config.toml
rope_base = 10000.0
lr_mult_qkv = 0.7
decay_shape = "linear"
train_tokens = 126200000
Each number is 128 + 32 x the weight over its row's rms, rounded and kept within 0 to 255. Layers, rows and columns count from 0. Numbers have three digits each. The size before them is the row's rms in percent of the matrix's.

# layer 2 attention query, 128x64, rms 0.0757, rows 0-31, columns 0-63
070:103180151137114168073132114150122117147160123183106185084117119087149121081177106163093091153146101159211092118207130114075095082117108111160133155089147120147127098105142116131120100149171163
072:157185137064133128183179165158111089129126147140152153168155128135117152156084151112126127104118110080110185147042124133113158107068104192117130179140186141115115167067127127107097116119099112
071:064124139107138146152142182076152157121117135086168148210122059133123186145067149099055101119152142141133110048124145126107152159101170125108170082146122156129134133124123107161115159118136091
088:146125070161143132138136149128142111119131136124107148137071094080143160127129100180109078107053108085190118096215105166119087148118185121134132101144105114099191089127160083153155099087137153
110:106115083140135162192114166050119166055147125177175173157100144097124162077076150108163132166189104105150115098134151102122138127130104133147171127121075159093139089149119100149139106087131167
098:106135067140138144062113082172156084116156077154098089139134087107144110092120078210109120176061142142176129148193118145110111102101084078141154161155114152118107095149141115150119114103105119
117:147179103176150090169140114110181113105127102165069158097128104181181151101108141128116091157117134133157116185081128121123078126162147091109211121175184109129081062116129099118146129112146104
117:106097139121137099118132152119123171114096121084156119102104139135139115116125132110158147128163119160047127086114139098150185196155108110099045155071054161158131194094078141090121147161098135
136:137147139135136088056160115121168100131129099134143125122127080150117061098128136186102114130043107136181135113136135181103121067082117055150138149144148081136131067118157156141121162141153072
091:149138090092130127197090143171077097064146162100181120172095148178118135079149091098172145139147142069123095087101108081154091167179103125143065150128146155117123164147123163123149125115136162
135:156091178150156186136130171142109182152088149115148147097130159132155141112088157117151139108137152112109117197123031119104146160106125168100170111118105158162119187110075178104163187129133155
108:150105108121152097164177141157111139099118124173131131164123159115135181145117113035120135142187150112053097112052134069133166146159161149141087131111107177137115166117118086115150080083107098
086:185132118191111155163093106179087151150102139091113119103081124082123125156108047126114081135156160137101082098078156116161172147136143147149176102158149183092092092137129131130123116159194155
076:081177190121141170071122096106144085140115123149138086090119125145117146100133116126117154159093212095164095149049141144124190124114121113133156087133177117123204109151124128125131152088091173
099:124137142122117183071065095125110124252161105118152147123069125140110116131131146095122164147113084145147159073184103102087140146090125083155137078130122121129173097124108124116130090171132160
093:135096106153114116069118221140090127099121096130188161162124114141156142132142095163122049119126097171081141146182101132161107173115180170126134142204105109126091103124076102137148127134127158
085:118084163130085173081105154167096133136130183078156155103151119181127148113158171129086108117180166129187103094182152165109135190127152108137101139063116190149111149119132080099136102112126164
094:141130114186145097129124117115100108184104086123120174111113109129085170159157088119126103071124078101174077156148136109088146137138164049186166174080172114163175175137145113107092120137111149
102:107119133138113128106147149139149135138124147106180097135093125150133067214134146173115126095131090146088118204110124158161164146111160149076056096162116180122083140097172160105131163192093107
091:095118117090084094082085158094080125139086126118137113086125126133074158172148107125092112049140094112121118116105101119138075113109103094165161150083124147139205059116197126115129080115151142
083:126172075141120159084163081156140147113099176124135153101060092149048205110092121124081108124121140186082123112183156135125088137122092140132129112099106078112112080155126113111116134154170089
095:081149087089118146093115117160165132117135133072119135081114135097154129175115124118117061083116137107152133113148177151110134137143080100133114170097164176126151076188197099152096111119133224
093:103137180085177181158133130098125153134118120179119130149128110114163076113117174092154185159158078199179119100112152149142127138130090120117086106125158151107128115062106061150101198096139116
104:143128138153152089152146156136061083138126125162173092083127116128163142160138132083123168086115170109150096125074103137171121173159167152142171058204159102163146156158146162119146091123122063
090:130073100137174144193092151139169141157048141104154118143140114097090158077084120156149106166122114104098031112150123185144123168131096126129145130119144156168139156165146152104179121104121181
105:106081166129170146105125162114101142078092147176144119181136141159122153104162106153131125116110167112146103141170092174103116077065086148070201090143135182088136144124145162132177125073149090
084:152127124112107076152126124113156123113101080068199131163108099189140160153087147138120101212105096149074094115136111060125136106099140191105172116133149114153139150129150123113158131056106092
103:162119172107099109102142109075100080154155117084144101159111137130055126161145111080153047145135149106081084121125156133065113134111110100101110157085146124114170178092163140173071161141088142
094:151166141110141113155107155174086151157155084138081112177176071146115171183147112158132087139136177090089080148147133139163101100117125124155129202074119098150172183142169128133139085129147174
082:053167124159102120122108113168118140147112134126100167122138135096175152122152102104125169179101170116110201201123189126139133176121165117148167145115112165158095110092150083120071178172171129
085:143139079139170147140125117134088103097127114143176123134077128145148122191103067177140156050117085124134140149176095159113087139143124139063157112219198132131090117123107160136142129091138149
096:157230200160131143123121118087156125137113134146114164162111104151125176118098108128144109144105117133126175137085110137114120119037143139130142056191116147186063127120137103173162131109129129
# layer 2 attention key, 128x64, rms 0.0739, rows 0-31, columns 0-63
067:109142112114109168156056123083089125125164131116159140151115086098181154133109137113162162182130138147171055096113142145169168153105152094115090088128090070142137090171172192123094114120150180
065:120107097173065153121090093109133169075175138121164127118090071133167129128105155126158138171113128193189183091160133175143093155156110114152149121186059131143102138163098133068123144112140126
096:123161146115165089129168080123110123137108128150141098128172146142087097126140155081164185157163113156049136224060081106162141168113128149119117135112113134114150120156100158079109123121075074
076:121140130160171104139130158082112159064090100165161125162122122160142101123081111069151115131082206155125117093107139139103097139143102202085087154129068128134164157109150165188095174146127108
087:146135103108144141130167188075103166080140108136142144161165103146118189174134115093098124112114178051107085151102100067137106152134111142077111152105183175111086129140095089195123139149160119
095:092115121164123168072137145093097143080156085150179146173146125138123075127058134200107109149099188073138103058135149170150125136142142100122124169170110160132140099158118126168163116111127182
145:167119169131122150129174119124161151120104160084137133104161115159087148127094149172078134084089109108121073111198095148135081052187092154144154161144156137122176108113158160069141153126159078
093:159175108096149127166080106174169135098118181169130122105092095155132163079156135114136143118124076183120162084184107161147099186146095136113096059147083081119125116096100157076168122128133155
101:125142101147087058062109137075138135146143074160126136211119147063119126141194159127164152155141157115118133148105189085128178157135148105093100113115155136094156141120175140150077099172134122
144:146065096109122149125111132129160164091122108097078078133117130140068143143083207141139128099163100126106112131105115104141097122166082130196142155091168108140052194103137156064150113162127124
131:114073097131110159138109128144115160105141165130119110133136188130078158158056135085147118105150174112085146163087134121109116130121117124194142209120139153143119213062133154092166144150165167
118:135132108224134102143179134115161094104163113198182088120130135145096092121103067126169118108103112140110152116086173130076124094086180136148112112191164114115182095124121132158124159156125091
084:100125119093140162147134113139104137156104181155159135133104129101146131133165030116081113128108163155099102098139132138152138206081181128113084153118201191136127116122107079122073124066116147
086:070060161125123146138113080119115093121099172164134119126145171129104111169087141164068097154167153119113113105164219093118135086085080093160145124188178148116143132111153103147118089108104102
093:150141122170138143047090052103107111173171154082106096141086088104123159095117073144134146137090168164141148101174109161127157128132162128163090096120187139116175076150162124093118098167129110
092:140197094132095111099099145175093158087169120093174133157090126155119127152088122134084139076126089157090164163080139109149154144106206115132080089099136190152079127130113153081164161116130150
094:157104159159129118110121085143095129158128161092148140100158179097098103186161091131154137105128144126197150134099147177105157128140168090154020104103173161125119135176167132116054128126108107
091:129098135137183102180092113100127163141123107102063161192141118109115161174146164146138136127076163112135086137162109081117142115087135082117196088055181143121190120106102111151085150115151135
083:130137148114135144189121136169058097069150123159163133104123149184122148139110090112185116059103185163110169152128085176131114148113115205092123074123124132137170166105116153146182142145141110
084:109097165148169079072107132112129103076165031118116169130137125068114039153155095115163128123168152160136112128137195125139164076107140140099101123138158120102154111126153131127143172164165118
081:096139114139086126141111112151181179153130132128122141132096073132165155116110093175124123073131179135140080163185201159137154092206091145087124114174106166138159143161135178125074118138117170
086:145092162127159074143202096160067135152128111084089230082135146089075107104112123111095119136115148085145081164145140103115189138149094161169139136130104159141133120114095103151120108116178131
096:101178163126080153097106130102114111176133160139135159151158171123161123077155185212110155110145066126085122134124087187155072145136090147071124084132138138131094123121158102114109109164115067
098:090092142128160113119091141116133169098050124151157088089177098154133078127119151145180109126107151167155156084117127090154109095065092087185137168115130171147138094078051112106138161137135118
099:121102099114109117147089108165081130128160135137104144114103150079121147118098096107126085126145088066110089101158115171085162091068137166156117186079137198106107207176072142112120122103152136
103:114089108097140138159087128146129139081122076163154069151125149101094115148159188131176191179152107136115107130073127108148104126145126184086134143150114152165020132156129148097187118136139111
092:105184158110161183148118118158170072135118100174127115170152063107122196090091144138111167063138136133072139089172129126111156083123112144108147156112099179149130206111112176111145128145117121
102:183146104098140114122149063124101108146081124175079183129085091141110160164137106093132127155116080214124145172162096096152129157132089118110124089096157118105093133083159096134086113184091093
092:185118151148171126111113154150080125134102169101062141119148135115128115130116103096118089183166115095077063198161132091081159135134170111120087171095150126080142074149102154171079126119111163
085:133115128163140143107150157111168081128103146170133134148180114142100093109175142172077118145162177123159128151176135137099175148108078135132108129111120138209093081148148170168131064085054168
085:167166071094142119134143104104113158063161127119123120100173118192075071100125156173173115090057142128126109085109127142126132112106193181077154160111163171115158103107112118100140159100157141
086:158122149118094208045129141160091144144061145128138140160125120162072193121101110172090124144133167092076167084125183134124109125102088114104146160126150187141146125118095160173145105104134131
# layer 2 attention value, 128x64, rms 0.0699, rows 0-17, columns 0-63
090:156144052128138099073137132101112131124153147166121171143112125181080092115059142138104133176101095107135142135151126147183174092127142160099155102179150142153134047086069104079113165116118149
082:179186119150152143162173064138166132127079113079123109106109109149136105131068123098192142078132101184151115122033089164122116144179104134145127114119102066125145161144121119095127082122123112
081:092103136162065114180083126124161061109167105148058129103117109159182147143106157138115106111146124081144179148128096088077143115123139189118149111112095167097085159146064090141148086165119127
080:147210146089120213121159113128082142079136147153162162159129096132120146053140137152144098145154106161120112091151142099212146063137124141155114110117072142150173146121118157144116088142166145
089:097134122184095120150169101148150155146150117109099128129150163071112171143134166120099154126141099136064098134121176106139196173166206172146164090092122103151093129096194140126160072141118094
079:132240136098076159105131122121118157101122162160103111096126113148175109148148115108136128148132099127151150115184104128154154081174108212120195113154155138163070130136110144186115159115120173
082:149094108152135149119161154153171079171069143104124100081128140107147079148155161134095062144169131112122103114090073107139155110089091065113107157055165164179083078117134167131101132136111126
086:179177128123156143122137146104100103067122145129096121148097105111155087141171090098157099188120143161143122104125130136122141174101129179045139075154052132095084149104114070120165143069113108
072:094194144159155092157099108080188131154144148156150108158125108118166132169179072119078114152106171114166116121114164126062081115098123108164162155145091120114119118116156118141181188086139188
084:155136084122162164088115161105059164161100146151130184141175165185122083095143095142114102214117132162143103166129143159165123091127176119139060098086146112139104115182119166105142136149125119
067:115107135194083087158148139136174137134126123180060114147154074128178166166131158122134115076092187117146118140101084121099137165162138131142096138152107174172146210081115080124113147153132091
094:151130203176097099087094102138120156124191113102123152147138099116108158174128118168102133054120183100148070137147098133059134122111135137116089133135172164140201171114153147129168164147167135
080:140150107078113133122103190134139100152200122075041089140144197105175177067157114134161148151141166102149153160125125108126104127166093129161136129134176164144117125115115148150094120102057117
075:168106080126125081082092158104115114154168106119138073147159161094059142118121138059135117099137157113157147187147090122140115170128081103196121135111119092063101160092171178140165152122113141
073:101173115116145189114090087113173077126197104149119116138162065116117185116149154075116126115129118109144084164084146142138159166116180153077154141119076149156108097140169170148144182179136139
076:136087083162128190132151156152153105153132131107140102148125159168095097083156180080102147127089152134178101143126052080092134153154079141096106128102077102113216107157112159135087113140097133
071:121085131170062184089104191113123129176127151067138162159113170128160149071158152157090114104178169147146152122203172084106134089152153108096140121087152106140107161151139145096130163112107124
087:133134107103103148088098154134095158098152147151109168127147165155161075067143131123107148173105159126088121097193085078165152118066172091129112124050165186161105078087126120147102130131149112
# layer 2 attention output (transposed), 128x64, rms 0.0909, rows 0-17, columns 0-63
085:128116161180100137177154114156181103103101134052149124109122120080149133081176156116091154124107094062109128127175140079095135122186138145146178118163096082142154196103162139088119151135146085
081:172123142143145160146094162083127074105138048193146120148088086143104117141143161172090083162099145137104092088179134093167123089108124122072103146124168142125094062153149121119142183157094124
083:151168140107137107140188104109123084093138138178119159119161162096103139142085137130094191165167124189108174047087134115142132175121162145154091167070157081145127105149153097080111153100147101
078:110124172163111124138081126101240159181130134077143142133150108171135115146143166159149163129115136068143124120151046158079174138108139166104196099158127121146130127161110141127116154136104076
083:140178134127150146114127152091126102157105152101101186181129108124180100079166068143089117141116139136159126138169070085172132067126185088075080122110134160138126141129156131158055137085167120
072:099150123110160151125092110123169109155153127094116160124075081100126151094126133156090153096145138175145104147136097112161122171181164111145084156146078079188125054165168143116115170216112105
081:103107105104162152129098108135066166085152057128120128177194108091074149143146122168120168072108126174152093200112153147112164135130150103115067094116101114085156142161155126175106121113162147
087:126116103126142077108158124133162116121135136100112102042146149147170109071108183182094098118106161112138111174138099088126175130119127127140105109058143108127130072140096139134106188176036141
068:107090113117127086146169150179087132143125187122125145094073178146136067155148119099133100100106187136115139147148133185133125122105080107161043104127143091109115110158105147116107154185064180
085:084128153109131173200129141164168152149138126116139071111137097183107122123098184113109155096147112102119116150163133064083134135106096188172192127164081146108171165164148168116100095074135124
074:171160100117171150117106114119102072110120125162086146090150081126094121137103141138045137126148149160161167090068113154165090060152141138107118118155174172081147096104153148104100082160116190
094:136121120149100120171104145100083128142111190141079134123157136083130149160127092048061102156171096115107142070081121149118060105096097143103146103110145161082127098099141139192133068159120149
083:132119155084120142157133072126087132110136139130145086082120076096123146163084137116193136084167159153036106108106143108142122133158153114135080140127082107180214098104131078104153120087141153
089:124104157118058133100112089125078165075153185169105159083078093149150112089138085081130099128189102087105101131123176113117112138150156103167151158151110141112142101100139067151184123092170151
068:161127106110144066165138147095131176063119108094101214119103115097163089096151051119122162158133117108109128109119097114143113119173125118119091074143115057112093109158134114100164117069177126
086:133118166123090150149104083100093138093084081188089094166147087122169101137093172166170157142157106102101145147062138125115117120118127166098133086171168106147089172170127094098194157084151147
078:074157113132093097188157095132122096148079140165070116137167146121148155207097123109220124117137150134123105110050098108112076157153136104141106147110110169095174160160124133144125120116094090
087:073094063105088153110136102158160170178105142080109110147169125127109164119097142131128147132105072144108185178116111136109107116151169145188185060142095079102160143160118185107108141104152151